Weights of a small GPT-style language model, trained from scratch on English Wikipedia.
Architecture: no biases in attention or MLP, untied embeddings.
Each number is 500 + 25 x the weight over its row's rms, rounded and kept within 0 to 999. Layers, rows and columns count from 0. Numbers have three digits each. The size before them is the row's rms in percent of the matrix's.

# layer 7 MLP gate, 192x128, rms 0.191, rows 55-126, columns 64-127
100:513526516525482508476469511479480522508517501498500498504530474523523494508519507494485496474464483472428404481484526501494533531477491494491528512501488482508510510500520508455500478522512483
083:510466512521505541499484470510496482509525469478503523462465500514485516480510474464498483536510511494490475478512478457530522566518450478503523474522523511517501473482473538448515461521545495
091:494481473516487470505519499476515485547521472569501482524492536522511508503488489512457478512545477517477486501472505485488504501493492457500478501478501491472467482497479454482505537510479503
110:461489439432497528485481491490543515522455544509538485527479471528480471478529457461491501477543536543457479519514517529489478504498509492515502493466462482472532491488469512495513471488445506
098:445535497494511506478451505483532516495520442512522488498514507504474507512527498514488544477505468483467495500510515551548454499501478516459499527494460557500509494530504512462490534510538533
108:505507449528459495496495499491495463509499497492464480534488501505493511522525501501454530486512495509485468490493544513517504536544523448509441470482462448491527492471523520510498485479498495
086:497529506481526502540485499474473482498530477484542488506498478477478513571485539529462516522497506475477450464513500550504507498509483530501454547494514516519499489529519470528503493497509510
101:507494520501496469498509507484516483492467483494483474467508526501497451526487443476520530494524539529483555491473485506514486512511558479490507517491459490505539459525495506508534495517517495
093:528536516506473494488470524499498505473444473510511532455527506435495460450513492535502536498484490502485477482507503495526538518483509485491501454497489507538510500517512541504524489498510547
109:500464499514508485527488506528513517544491496482430528459466494481508467512538469460448499498493489470516496515472483496497509465515448475493491500469467493500508485510512479497494517492486515
091:483525514481460488483491494494469533479511520496528504505474489513488449527460531523490509467536444503492521490510515477517519490532502479522498481536469460477518470548515514493478486528514518
095:481469429507488462502474494538523513514483477482482466510513463512519544498472468478511489500496501508507491548471514532511568545514477508497478514503456552483471556496499543459544501487470487
086:527476475517536538484517501487522469463503461486503546521503500506467530522519500460552525542478498525489496507458515518482452545486516514496477533480520501478509532494482517493484491462475523
081:454463530539531518512541478493478499549479479514546519471495486466482459510558493440516506515512525488504498444536527531468533493485518498523512492512506491531480516479525491494448469499500507
105:465534476505448531448474504507478493460518472481547481492483458493535514497527501520505439483509516497488509504482517517496502519502469489471498489525483466497525501516508541517533484488486466
105:540496482445482451484503468520543509492537488514489475516548495511554512523493483490457508467495473490501469510516508446516470527525464473478502499496495477512471488518543512494474491521526536
099:471506540499524519500526467500504474488501490499494496474507511522467494488514463495511529473502537522499535517521543461507511482485471475492494496492512494523530432477487536517521524534497519
090:505525512529516472473487517492487527458484520502515454493525532508480512492520554505467488524499526483531471519533509468556561503475495502514471509514476503422496493505503494502510486486500530
116:445493488493549482500487456480462457508509517539493480491514504521526512490480501485515490484480473499513486529491518521501487516482459537514541524512514487492527497500474505453479520479541533
101:499447492477476496542467486541507481531523488524433478494506487502444502477505526480490517511500481507467499518492485469498524507451525492450498481479523516505484494489464508547494506535512511
114:485484479540508492501473512505490469494484515480488528496540484475521509506520510457499494488485465450498496469556513505512523453490487475537441494515462483507534454476476497513467522521527479
091:486505491526510479476483465463475486525507482501491462528556496491507500505481513497481493457506526473544507497488522492568487512506527521460540450482481558474511452499512469465498535489526517
113:522483532484544525548533513518480504486522520447451492497503493512542518458545524520461513506518442545527503494514510482520493471534488511483504504533486526498504475452503466472483506536545472
107:546496503554475476496482497471475500501495471495492460510464490520464481507452482521531487522481495491553498512487476436487512519458515489482486478514521507549507505528505493468503493576501497
099:521466484494526476420542485482499481472520512524516513492476480530474576496463493434499504520535520535479508504464501488482538516474525471460471471465498512480529454513495468502506495503476502
093:472519513465450498508511538507453477493488477515526500543483448511516481487490501514548487486494487473505509514448494499548499478533487509515469487531470501501479484458500509487531485513492470
106:498479535508533513473508441519512476525505532452454491529496514503510502524510488439480498531488515460486453518478532511472532470512512500484534477505466480515514511495515526500495492474500516
099:513494504463508509513527499495513529495496504538515467514440502467477476496467478491486500512493495472486516474493524501586495515444498519493468499516509517517459487540522513465524471499527501
087:501440532445482500525488497470507488515541473504493521512512508503477526471528520475480504519511523501502477479520538482513503486516458510514508557505466467519486505543540504505486515498496513
086:452487474498461481474516474544505482511507537504513499483518471519532505488472480481520496466444502452472476508519525488537530524499471513498480493538487509479531516516522504499515465470469513
107:499525511496503511510473512507523497503501477491472476482518469510511479516510497519457486497546454537432462476485507495519489529472505502492533525503518477543520486465454480518534482492482535
106:514482493519526486475504476502527536552514502488455476498454504524492493484451514477494560530510447475479524546496501491523471489457467521512540497492508486511538487486517484497558479535546484
094:520491493498450540541464503428512513462506506504488495514524481542552514480494504493493542506511499535506507502500507454488474505483447465478488484492505549518500510473513526530501513430520485
123:502479457434508482507506485510478505499554523529486528483508516469449481529503499471513508484525500515470491481561519493527491514481507524548502492546502482516471503480512541515477450476541523
091:513464470489499479503528524472539517506506460482507516512534509517500506470516528507476519519512487540501477469482468513509480490498490501536515482559502530465535527513522541482518517523512516
097:443454498495488513495465524478485514446509498480466544517526480503496489533486485511500495495544490474522499497504501490506489520526537461468477498485519497526521466461521527524481527508487524
104:517515496500458499547496486474524484517485531502512506495504477510485487500528483474474489513478474524506490525557435482499482464499494540484481473459515538492506479520504525505495508501529474
088:515465501547513509480484525504463470556472505470474502512508486481512474478513507510518502492549454495514460501481515448541495512476523480507506501486480486533522520477493479497503509537524486
102:489470505489462489475473506468490500507517463488515481552514446517533525521529466537471498485473483488488486513542511514478502490535498497470540484518470490475472478510480515571460530481496543
097:521499514514501523487492495492473479533525489509464538536462451510518487521493472457470460495469507518514516522496476504501513491525503496517447542497517529509537481531523513501525465502508505
098:487481471504472502513530496506502459496528495508482525474486507478488457513483536461495482513463521517507446472488534509499484535451558488464528512519461506476509479485508535480465495505478514
102:513456486509480483532454468542520506526532439483484486481457474496488465529498484527494513472481465496533492494549465488470491479531505481523487479520499527485473481480499529519472530517540489
089:491540498505446506510492531485479491516529470503492465523433504477488480504516489471512504508469504490527466501473456495491471503488485475502534486466517499476512519553462494498493501532495524
110:507503480507453504490521486510484466519508471491500486522503450475509521483514507528478523477539487553506487481495540489540511496517511495493500501497477494500477486519538502523477548477487508
114:495484463503498463498497492502486500421491530502523485521532497486492506472523496557491457531478491530501492530549439454464518497527515498491468517490509476485483509492515468508484467490458527
105:490514485524516463488451495537500500544520503504490534564480471487478477514469489465509506500513467524518488529514496486490511487526504518516482504459476463456526526478478477494541480477499521
090:463471498462492468459517477489483514519486528505495492527516496470455525516474469520525482463497507453525525552496491457517494499525479497481484486523531531456496521470532494460475561509488442
094:516489507510502489518472526501515498453487516509537499505482494508517514530541522502468503445483504474504489518495511527511536478543486438502514497501493481513541477501516467528522483525462478
095:501486494496501454475559503528487519455455525484482517511493514473515520479486517500515518490535489491503494501531504526507503451473516486489490487513493470505548526527472513478504554500488487
103:491547500485496517467452515531513491473518530555494481509512472476478552508459475481510442513482464529472514505520515534534507491490479501515475499521518514502547507496444511468472505556455509
095:489465497527493481555516478521485495524450497502490490492493477521528508497502500433481524516521493528512482498503505490529522522493498510478496483462489526484533493554528527503455516527483505
106:456486522499512470508476494468488481454526505489522476504501509476500517525483553486542483505500466509491455494521519505526475506512527531493499481472506499529494478458524487456511506496507552
102:494476530527488508496498458483472527465483501511493518515494481482522489542505525492500546487524490483492501501493495417480484477494525512484446469516471482540499531486531504549507499500537484
085:505508497492517498559522528468491522464496512476477492488481503506504513509480538485452502483468490513504497521533522522451509483524507480482463503504482494517508523467463554506478491463534482
085:502534465507530456489482471462521531515475479530499506482501509480557540522481530444495505481500501482516461471495497501471510505505483497470476534418483488487467523542498483509549473505511503
105:491463509458548522494488520456474487505495509474566527501486483478459485506513498443460489512485499452450485489488475536514525481495473480514524519523486484507510471514498572494509552522536499
110:474468531493523538509437538505454497481483523469500494540534518518483454467499476479509526523478480520506477467507452461491487507503475480437497511500521481498505502477513517455503490508510504
089:476487472515491523477479525487497507498517499499532476510539469488551502507487531450486501482522498479567501489486541507514484539476480501483482507523507491470538492485533497471482539505511521
110:483483516500533480533462479515524485512486516509538525511487488490475511499474487482488484501486505465452488510488475507511492540522501541510545524479482475453515525488510529516472474490415506
095:553534553510453464504461470490490488533509470523486504498502494500455484526483462476498517523542459481513476504494501488512487502521505513478495498516506506481521498533522508489480521521506445
088:477510455487516486530509507514515485522553494520537473501521520519475487480541489498496525508527457478505510523495479486508542497497523531491462517474515516499539505482532458496502547485502528
106:515541463453496459512501494486482511547496490475534472522478485567484496561487515512490511497466521457511516505510487518525493529506477520529517522451508468497518494501525473479504483485497483
093:494477439493493463479496503493510478527514494437468504537539473541493463491542505514485485472499506530523537504521490487485513503518529516529506503478488503514485521508504549502471536509512486
099:505488536504515533495526520562473476513543472497482463500530533490488544495520481531446497491527502535522475489496531481522549530480475486491490526492505518475522479503506491462519519533538471
108:418534505503555495503510481474488518483510492516474500525470496485500489521572534446479488491488544451477460518511508506526454504475500489459472482506519504479526495497460496517470515470538487
105:491516497506525483493464481559463485533479472537464468514510496555492531492512536509464488538546513481501515487548485530565460483513492494478532477495473536471490479515488502507503548523522492
089:520499491486499494503500465536486473488522481483475501501486465516483451550497539500554503524555505535519481501490559495530519485514516476476496484485512476485471514522544509489494480476532515
105:514495484505486491450511535492516469527507510468530484521468493537474496509576525451514506489521523510489464512452479494466521506492472560449427466482494473503493508510467502496508546497513502
106:459526490487453485507474465461511533498483473501457530526489469524475492479525483507472520499486549530489512456506484492523485535540476472520533514484479476516527491521490480498487549474479507
103:490515509472478526466518485477517515513455504482490478507501493522517458537495515527482502442532507516507545522522506510516460464553505486507497531517499518516505491499528485525497518488505528
087:494488497445544467492511512469518470551501558493521497528504502530505483528467474526472495520533509548495495539481500532520488472531493457447513501476503498546553511464517518485541487526493498
101:527507530490523491496518449488501461494490467462458472542476535514469456541466487513498485514485481460488514509481508514486465496485522517552489487538473486467524478514495535530535503502543506
# layer 7 MLP up, 192x128, rms 0.187, rows 55-125, columns 64-127
099:519504469504496507480499487530469538491492452511511473506496500486492546450524500505462504494482515476499529493507487512513490515515450512488450527531505522525547499514444513519509520519495525
094:469453501457514495527513516451507535503515524492537507542506508479536476529513528499497508496465454524559493538484487523514500504507514461495500502488459487530544487529518512516510510470469519
103:480500475470472527517546499471503494465525501525543492447536516490500519475512528512536498483545517505479496495481522473497483476515516469514540479512503522530511455501580514476531462528456540
103:478467486518489518542498474481466504501543498475535523496534518484495480506485505540526495487519459478462502514475484518543503477479502470506467508558525466483497476501516474522529520473510506
098:509466538481507483460521503529550503529523491515512480526515445538479509491494512500507516504486460501466482506546523489504508497494484512454500524524476488572502440516496435470489460517515489
099:503456493503512557524487501490487464470530528489486519503532517516419521494491490506476497517515512522504508487504528462467508502482483494477522480531489520525486523517477558506482520460461481
096:472530510513485546502474489509477514543493512511476468495535487494536480506493508534507561450529488466485485521526478494448493480514486522507531519480509548452487490468483481521522499515525480
094:469498535545488518536495518549465473525551494523500480512531488476526493466491460504515503512530516515549494490496493495444533494492527508471514530517525493522493510460458498482488525516490558
084:570491507514468501534532490507519500484521491494523493490505500509479502500467488513495459497507506486481509484543546505431469547451506505507462470482504544489482530504503500483485504506531474
108:538499506477540468534523527524465496504476451534506508505530510512502542584486518454486473552509511485487476458524518512521518502521482483542489467487468475512513469478472520503464509513475535
091:503492489514495528499506517505496504519526470515465497460509461468525516488479474501511524505538520494514497542522499483486498500517534498570508500555507562520477490480503516529503470554521512
101:490503474502525506552516486449504504495471515454492513495501479481529484522505507533520477485502493478531478519449534509471523512538495491539513455513527506477502464479464482545470473498518510
096:531537532495497565488484486548498525476481458499503517575520480497511474485511507529520498491518544460526504500515508505486548482500498475510486495478449495534527493506467536507509479490482499
091:532435516497457498530501481477493493493502491469457517489518486494510530501505482470545480498468467485528491525545504553564517488462535523530534470477480489473478500527505490523489525523516465
103:486513486498501499487500489498532505530506490447506507530539527491491472467480498515489504509477529506457452492552542527531516504494491503501490545526534516492472475496516506493552480493482489
115:506497474530500436511516448506516491518507503517496482572536493499508485488522497530528529482498501430479489500553533481498535512521504507508491477479496503505465482539532495486483509477526526
097:484492467485477520503452459490494508495481481499504449488502466519484502493511487508490500488468492562487512502435509485499491502505457535495503485558515503559490534500500526461505550489509456
094:537480524478501520523455516502452469527504519531506492524487491525529523487477492505476487497486476502507506492479525483471467530524503481542468506528495436458516522505501518476507496551525494
111:475529499522509514499517497467492520500512526462481534496526469515505511509506552486481505534538518467494528528500521495539454499527458456447527518477521497536483539522483489529494541503479504
097:494483553523498520496487512527494468460502485503514493550483455540508489483489480516518498500517488500554516461518509545492497477495478463519527522491547490506506498551523495565482480513554499
106:485504471508524517535515465494534543483533500510459513470510495472506504465545496503463486481509510501490535514487490529500500534535490487502486520516482496482528474502479506528454504476493541
092:499516494440499478495517519543478479528483524509512450480517476498457460494444535489496507493473508537461471508506492519480533489516516539459482548507463477498493526560518494504478522492515471
104:514510502470490464566498504503518456514467511520514523492514480486482498515453496449480516522490540463513541543553543455517504521470506477479544506509528474469471499462555496533466486475508496
099:456496479513540490473463452498503483516521483466505502515528528507501532507469491507498536450519499529474512468467501510471492488455493495481462472470544522528488502520509520495520492546498476
103:578481480526501504489513494494446487487461501477524484522490517495500497508506507496494479500474494459540489496502504457485491482466468494526500490487542517546527498534523493499511512490517515
099:544479498512511508496511507507500456467485506488487496506478466501543497520530463504499527473501473491511494491484488519497517481509483479489488499485472547498492436478501524487532505470485511
103:485487480505494546463459485480488489488505518522501521546501540525492513509495467531482480477445511549532528507499492457481542490505506496481478517465470542507505496551488510507533502513486469
095:502515516516486472519484519532516523475490492487491514491498486493523478505525489483485494477494518483512493469495526536505517446502501476515478454530541486535562492517503482453521523486502541
095:486518483484464484479475489474501530463507487513536475509503508467486494502475505484492508487509502509495461520480535523494496503523537464521520521482471526492568525473489514473485477520458510
093:504476521495515477485509515511470477523526523520510501560461459494490504512470529477481498500501478464497537482512523511476549511485495475491512450464494473534542484482531477490479504466516491
105:472478458515482478487535498515499513520509500524454464527459521530543525521507482479492488458503489526519524505507483538502482482485510475504484500473508500500492478544479499527478522539499465
099:489508510520475525534519523494508480507501484493470527515532511584519460478494507481484499528496496497505515467491503530459479529544527561495473520510445515481524528458471484476510524466488545
103:497511499481533488463503484519496518504454512435542502488531536473543517514508535512481492538507452507525483513519472563468504516524506500506473506507501492498482448556492542494472518553493486
100:482459538546471499536484523452457462500483480515499461482504477501515539516506486509519513490489512506489559489495509512503515489510528456474530472493481503530506482500475510512489520472484518
103:452493480461508483487530515450521468510527452485510521550489484525492534505478486511533507499517531480533503480501525507490538539559510540547526520518517518479504553470501483460503508508503556
100:488520488517504474503564465486500483505486512495493507554522482556538478504503478457472472519486489518545491493485490457479506482507511539503493457539512503510467439511525499495497492522506553
101:480506474520503507556499459462490513514485495552483501481474465499507500484517481541503494479517473511491487464461471516470521529472502504492526459478525531496496493495488453498532518501514472
100:493482505487488509480524520465478519493466524509497503488483492490515490508532514573502518516469527542489507472525475459517481520454491524483511462497494484498500483479478514491486519522531465
099:502521500479479482515476490492516550454487510469534480541495509529496512473481489533515518489453524495527485503527548481491518505482569511498538464444504477522468499498482553522485468467512499
099:518479482491550510492453502473503477535492452503506493477509561479505528504493511474471509515473545538513542502518522512457473509537533508475503517481532469498560512479533508505477512448517540
102:494510501475466486487457495497473532523521487492516449511530522465455509514526452537515516525474502515495490482491567493501497485489493493514463461504480476543507498490509496527503412488490468
096:489464489505521521522526496490478506560499479516472517496522475451511487459527472540464445521529502523508524513459494528528495465501507533529520514467474483501491518493479484476482524501420491
095:491472473481457522497516492515443515519448524495465488524501528509532488479448496526487521528498535506473501532533482500485514507540505490497465503519517514467496518488474495495544478438481519
106:482489504508499478474485515528449499498512498491517530545477480518518448526518525480496491526525501519536537515519524518532485486542540523520480446539518482526466491485494541511512502546489550
103:500525488486506516485479470438474514505490504579523470487505518519464497463550534520522500464516480509476514478508505489511538436473515503477510481427501516506502534517537509487488482458527527
105:537474490483497473503502518525507543512461505508464537490481494453485511492455496487470498468524493537490497514500481498515517524485498510551481542457481487498504519509500519520518488519515486
092:476536555476473506500519491521518496496534478462483547498506521545478452525495528448518497495537510538518493489490500511509520476511501502497457529492497486526510498496508480466501504528553519
098:477482483496527535504466525507524525500474515507510541520518482547496509471464514508496520487506506469496518514520538515517552477525517477474513502481488491514558511551520538541518537535491481
105:471517490475505500483524524463467479498463518522513465471512498514478493512491469501499499523499509505472506531539479501440461490480479506502548462463486477511523537548532506493521493533496506
103:501501517550477557511521478518487508462525496523517499482485486482515481510518496454537516521495518493511535512493498518511446496517456489501485490527477492478514494558507538476526516510490489
096:512533470478457506455482487523474474524512497519503494483469438488505461492473490503487524471533510502506535454474523532463533509499499515532494551541519497489506494538437470476506486507504527
102:496479507498491537502455519472528542499520489471535509468481504477484488494492504512546531561485474498465483488460527537522456536470499526529546491435488506535491466510495473534481510527488461
100:490450506504501484485480504509499493552498496468468521486523561489504517512483534476471511513503480499466489513492498446475516499497505491427553535516459497503489540442466475514547526486477497
099:486485513562492542482473515482500518531498506495502506478486504506515469473474504503501515492471492484480567462528523525563453504486533479482459496495525465509485502535519495517533473502528476
096:520487498511481523492480489525521437503455535462471471515501490501486480480516486498419471501505533492514551486526547509482501480512521504490532501504484477524506534503447513500533528498498497
103:501526510514513492472519466510506561527499535526455483471499448464528500529509498511483449539497499517516498533463522500512491486549517460510538474490527503535505510475471495520480518513480545
103:525495483463485481468527445459477520491524505538511485493513515538494482512474471487488494461481503551549501502522523528528518527497518528528507500534485498462532474472512509522469473486502461
095:561459490489487524466520514540468515489451491512534540473512508482472518514517459496489505518504518516464485485555514503493432455464534482528499513489468490511495511521525495531552514521530482
106:500507488510497514515447489510493486512503507491498466521499483493536505508488466506504542446497521504497523497500473479473509489529546496468508505512500463493467464488478465508550472484471486
098:472527497510470519505485476495487512461485511467508507494508499524473481486487508482488495479510539506462459508508493525538484494497501492490482481503459486512487530479473518478500584487485492
096:516474537513462501482514505493455556522454543488497529520520499513474507500507452495488485523506512485497481482492474486537488470495489465500545536422526454490479510496510481493501461480505515
100:495544500505473498504522483518483519491533500541551530508504462567495490494481528501492486500536538521520471440464473500498497502474534491462509502536565478508473446496529477480497492500493456
107:472498482529534503477513517500497522478487468489500512513472506527533503518445423428523497525556496507444518497476519520480430485469483446471502476533464493497502484506493468509487496484525511
093:476500470488503491459479526496504543450481538514496494495442457505511479490541498520518500505457485468527493468505568478483497497496508509507520498529473534511507487497536471550497496494521523
101:492510528501467474528499467490507485463495535481464468509562501493537425505497559510490495497489507467514493501469435495508469484496529477506503530512518526515492532456496471491474512512518498
104:486493454502539516477532497479480503497505473478452510520516484470520502545531549469467508493474500503512492474487506512547524454465487457519503490472515495509493553501553505489467502501504479
090:514525481491501499508523493489488452476432511488514500450523522497517521507506486454520503516465481491495487500499501505493494544506480477497466450490543528487424483520516486511464527539488499
091:543496535499456508484539499492462518533518497460511500484477510458485437473477491507494497472523529474511511521511461476458492482487486493476506516525523482498494533495517476538490471489485497
099:507469486499454510507515511517470557506529560469514510470509492540514485491518509508519524491509498471512500502485480474519482555455477525467489509487500495521482482450478525488503521474491522
102:480538504501511488521520503488497496500537461470455491488517470466461508491497494460494522551510489539499542512516483499472483490537470482503496463463529509541492557497507484535513504526475546
090:506526508521503477515525511473480470483501514540494493506461528504522483511527513492519522475493515471503527507520473506524455559504458456553505553528480502555467482521495508460460495525516516
# layer 7 MLP down (transposed), 192x128, rms 0.18, rows 55-125, columns 64-127
095:560517443512492493501474532461516492482502509546507527508543489487494569525515513496471488537522493474499509519470509527536513488490510499449487511513515490520504528468506454530519493489483518
099:490462516470493523474492459481487503525510496524469551525516518473498452493518455525509481507494501494495498482501450493517519503507461485486486498532516505462532475550527479486489490499520465
084:517512519535497469508511464512516471522508521452496497476487509502503512486506489476515493539456547517488523447499497464511500542528490547518510490472535529450493479525511497476511511516452469
100:531481454494513507498481497500501550456539491536497500489520489534526479485558465546502507467506519479482541505515530541530498498513516530518471492516503469476529521500515522500502495494494481
103:523532500466477538497511507541487520528515523496480484497490570517518514508477472506493529456483485505503510485512510476494454476507468454473512521511539511511524482527495467489501500513531475
101:511526530530511518506539523518530506515535486470451504506515525547498500496478514502474471509513492524501458482448519468458512511526526532495507517504499508473513544502483468454485513519524478
083:485484513557481488494465492480489490522487543496482548491476503468519506507521489482527504486467571535517555478494507501519507493493487513517508537512486482494521476490469511529521465504491487
097:522552521495460482509502465533492513499523525557479491493478481504515527493521514489470505531466449459536457531489500523500496524521460504489478460498491498455444475493503488508467486474542531
090:489521512488498563506522513488528521505492462519490514525495466484489540512503496521485523497512506493544506500471456517500539507510525539485509456496499529475506453515515500475490480502545507
107:488504505486496499501489508508481566521463540487514546458487514487441479559485491454509480478461512487473497502492495486466510506515461481467509498470493473519503502475474503504506498459461490
100:454488469508525507495466485487501504488519529502511500508499502502495474520492485449521497528444515488503447485475515512508514485497519517486491493542494543552484500492484448514494497495475534
094:473505520516553535512499473487495511480488543476536481527501486500507493530519497501517498493491456460504516503485559513484490473482536515523525496469530527510512485471517520495498493449511534
086:527497489482548495513515489497498526480528508496467501467465497513521532485488486527519469556490524521524502502537476495513532499509432523527511488499524505467482494515507503497517488486481453
087:492510489504519512529535502512511513518483430532499504538530532466479497473486503529522544479502461500503521510424469468435528526524483497492484486507487486524496506512523446490496460533529512
105:530512464536459452487498523491513423492470455438426483464500483508469558526482506457479515505514538483508499517480515510464467518464500490485544537488452533490522481435528518492512506488540516
100:477487529466485505490518501554496528471452472469503455512490451510514488497468523492491505476523443469500486502464545528504493473510483491465468494484505480569471548510526484505491514451508481
100:497486523489516499519527518467502509501490531484507524465559523489479529521511521494500485499474494490522483501528481488511524484555463513470504493492492517497448440485543516519486519517495520
093:529516477505486426487510511495497489473483528486493478524492514489477494491503508430533504507481518538519502508524504488520529564487498525526509480457508508474484512515488520521479503496490454
115:531473476510522519513520475542503485463525471530482524480491502484503503450482485541519473480520529522494502498475523481480542476518510540457506491493490493504522503461513537547514489521465512
108:523515483488547488500471490475483514460495511494529496536476463477480494512506508546482495498559486561498476491474503478491500463547495519543492473487518524514514527477548492490505539479512515
106:545532511504539506500539477559473495535512508498495524466504504514520493468510484527513472494475506472503486470525506527513486483528537479488490503487452476483521478506509523479474524514508504
087:490465479458504507552509496521474532516477530502481507485503521533513541493547491517497522505481515532477465469478514519486496507496511535468538504482511491484486474502548511518511464538483487
105:488460458488517520477498499466532514509539522546517514482499454523483473500463516560517505492495471518492514514502488477531507521474513485544471482525518494450500499498505509460500529453522526
104:505495475528518485520491490483554498505506447501517536475525518502496517487522437518522499503497483496497458509451509514498485464524516519460483561551498517486461530458497524505499465443516470
104:512502502519504511490518513493506491482498457570476476493518509535495505533495486469453512486474485478476507540457520523532500470456490502487465460499506489499479536458477538455504489462514542
101:455536509484493498505479483509538506482456504489511533566493471509496541538467499521483576487478475480491514534488522447498516521494440475457515505474515462456523486503533547474488476516520486
107:526494477500504497458504493523526486478495477497464505520540517439534534490514515510476506489519543510517437507527509499526473479531524536469506486523531465470582532450538468486506495467443503
093:548477518516477513500502505506546533493520515477522528479467502513511509434456521490528475502497531528518553485487520495467488485491455537518530512543526539484520506427491496478498515499504479
091:530511500475513520486524477537512528497525529543483500486477518480504499472504456518506459508473478533506492481510504467533497526515442528539497480496492497456444489499522499494498490474485466
096:469502482521499461512488553495543493494512509496536532478530518506486492506529505470504495542469520514452487496536473515470518523499537488534532497509518503493544483531487503466506477547496500
109:477480513504482485488489507470470494506485523502508509471427508494470498460524492447539505507527515512487517450453521536506481496507470463547465489475531526549479469487462527490480490518491515
102:540512458504507507498481419515447497484494493462489465494472478452505527521494505473488494549531526499550473525491494494511491538503528492536488516518515504472488537489522477495512496540482485
101:508477496487455487501522477479469500482471527537471510483501502537492502529503515540505496539474505538512483491481469521501538485512475510500484521486463486483514469475519496567493498518509500
100:545479493534509479522533500485481464487481491459529504495515502487493487504518514477514493473501510519488491511513483496484470514462553461500477519462522492476557488474536506496515507549448460
100:494538503520480520482477538537504505505519498480477496514515488481491537499487511517535512447464506496513499513445522492473471533486513505487499504502512497551502518478485512435505519472453493
108:515487513443517482506525484502535521466492464531490485501506523506498533519489469515502539510494500501485499489515524485522478501486459516494497495472496520476452486526496529487529486476559487
100:487439464467490532475503566463535488489500493501512507513491466475468504541503520493519482484536506537489464511492497516498522489503517488431484470542458482489502490515483475501478536474490476
093:504463459475486502454512503509523529493528549468487531510496512524507545544517480492518463477520522521521514517513530514541495464493492570504545534487517496494506465502448515490498470480507483
100:500505525494510486467501541526508510451491529466489536503494525482477514493492552483476526516501509528491522492484480528477502535509455482436518463476463520530415546512509484482503514494508486
102:498457522514503539500459477480495489482468520488482515511505510531491480492503501485515496486508538504490543489541515515500471536520482524458519512503498502495479465510511426487463522522513498
103:520507472473483451511463467498470480525505502487499492495498521491528509452511476510475516556509534542568511471507503460491499507556518518497519528525528499484518489503485492481558511515504464
098:487493474454496481528483527498493501499519471504507483480492478518525473495497539503534516552519491507580511495499537486475509509498514502501533505531538489526473510519487489498466529509531505
086:480485485463486518501492547500503466508505500481479477501501455450443474481449480475477518482545470505514497487479549507501477478524503518491528523498480495538502502453473484518485517534540547
105:461478498487498503507517500476510512497524512527503472491512469526491483526514506498494480510517493504537529486507469495494492485524563513529524553534522475508473495511473481505468503528504508
104:512507529504526539487528454503496503513463550453510469502486477484519525490522527478502504486541460495490489495460520518514529500464476500511441483465483476473503493514522501496461526462509472
095:466532537460500480486515500559509526540508532487490497457516520478494487489499494519476519495489421478520488503459526526499470489515475507519480531513494500557501495498489542500484516476530499
091:527484497501526495517530497486526551497467540510516521488520524554537535509521508500493524502507492527506524500484506507503468500512516506507539505522520491493498521501501489533550498505515485
101:501525508527568463481459560477497526486530459499482544513538473495521457497515488495498522468488519492480517517493513540486477452500544478475505531517484486504558493521484538493505527515492466
102:501510464513508499451515545501504473479503498480492496480539505491484461511473530464469476495511502461516498552506443505485437492490525497489539507504532506512483500505494499499534480544487515
104:471495498527479461498522544456527514546480489496491465528516494538449532523530493495506500516490499465498460537499485492482489471524504502493488506540463509519502503481501522495464479462485491
096:479500504528508486515465530485515489496486495528511535512505512503472492547525462501531511480512449482453492464507508500518504520497483509519467472526498458529438487440522496531486436501499490
100:465527479512513468468525500468479513537496467500463495502492544483495479540490504504493513495462462501499480532517440512481462468489522484495462504502494523477493487461471485480508494524442538
105:488521499483501498520543514495517491541490529501498514483460559519505488530490497506497488489528488466524522476490534486511528449476471449530476520452470494490493484467509483540457530473531516
088:513447508474504502494491501514503476543544545519532544464514458532515517515523477496528462526467536538478490527488510516490532491489530517526508482494540495488495496484504461493453513505492501
088:468547453500475519503495472547510492485484489498524452496501454445486525498490526492473529472520471459506527519493509514468488500490536454504459513504482525545530472502487511474508500497502507
104:529494492469574492516531451522491491485535500493517509483506579530478511491531491493489493493488506522484504490500527481481516514504538531576505505497492496495530532528496516461516483517531493
109:502510484522499491504487477497509483460502496527498500511431527510480530530499511480552468506522524520507476511508509483514453532501484536510481544511517539505525499527513504504502478546520517
095:495557484546491486492474496499491520518517487471471481494454439474510480493493481511531480495511511515516524500508476471540515545474508491550474521496505528478460521513525505476507516500500457
100:521539466471480553474491509522491461517507496457490499494452531500521500425473497498530483468547488495513460510501490491482492536526529461514486520504481508449496506463483508510492488477508474
096:538548530483489492548460477503511476479497490525493495486522496467465530461524476543484530489503484468482504555490516485466497495511520511484485470506517488557533500493485540486505508509508523
098:484448498509548463495483498478514492521492461538506511508470494473518501522474475499517515473501464502459475502527556486485516471466507501515456463526491476523495471542533507490493516527524480
105:485512529461489493504474470530535473498434529506481507467504537479497494443489497545463500545535446513543490504501487486505494509503469530518503531514490484471531520509484475522540488530513514
088:515489543504516518473517486501496511481466552532528495490494515514472523497496480526504482518503500556476509472476521485518498473482529533491500510540518487491457499497581509519524488529445448
099:533482508488520502500505483520499531497492506524494544488483547482525505464498524478555447501500520534461473527546529509521475481505442531485519494496490498468470490520528471503442515511482477
105:453510527504542532517495517512532481464427474544477504479497524470505518559456510526469484478522499468486506481494486462517522489473511489509514488499486491475525516455483520493472491466505460
095:463485456515502480511537524511534505533518514525476512540501505493497549501521536523503482510516504549491454525451494482511492519517548549498524524527526467466467514496482481478468479467464490
099:521481508536482474465520452486544511524530488465485492468523503522504488521531484536459509513488539528520482486526486506523486517520501500526517492535500485484575472500538513534515514528485451
093:481570507481491527547490472507494506501512482521527491542502504468526517543491500495482495452494481507460515491532498514546491483536513457499494535502480508534504504486531512527485514515466515
102:476513477556475475503472525458541524550483489527482494505475494555520526484495485522505505494538500508441468527538506504498502499517506507476488514461493520449539520521494526525508513459508469
101:498473503483426457480472492470508519536506521468546442478485504544495479451535505495506517475504485527502477513509486477503457516497518523465530542473512510485482493498488495477516500482506496
091:503455465466466511450533491517520445490509501503477542461477454484537557484501515482488496506542496515500539489455480501472545512476494507513512490516505507515477484490519511512523487493538487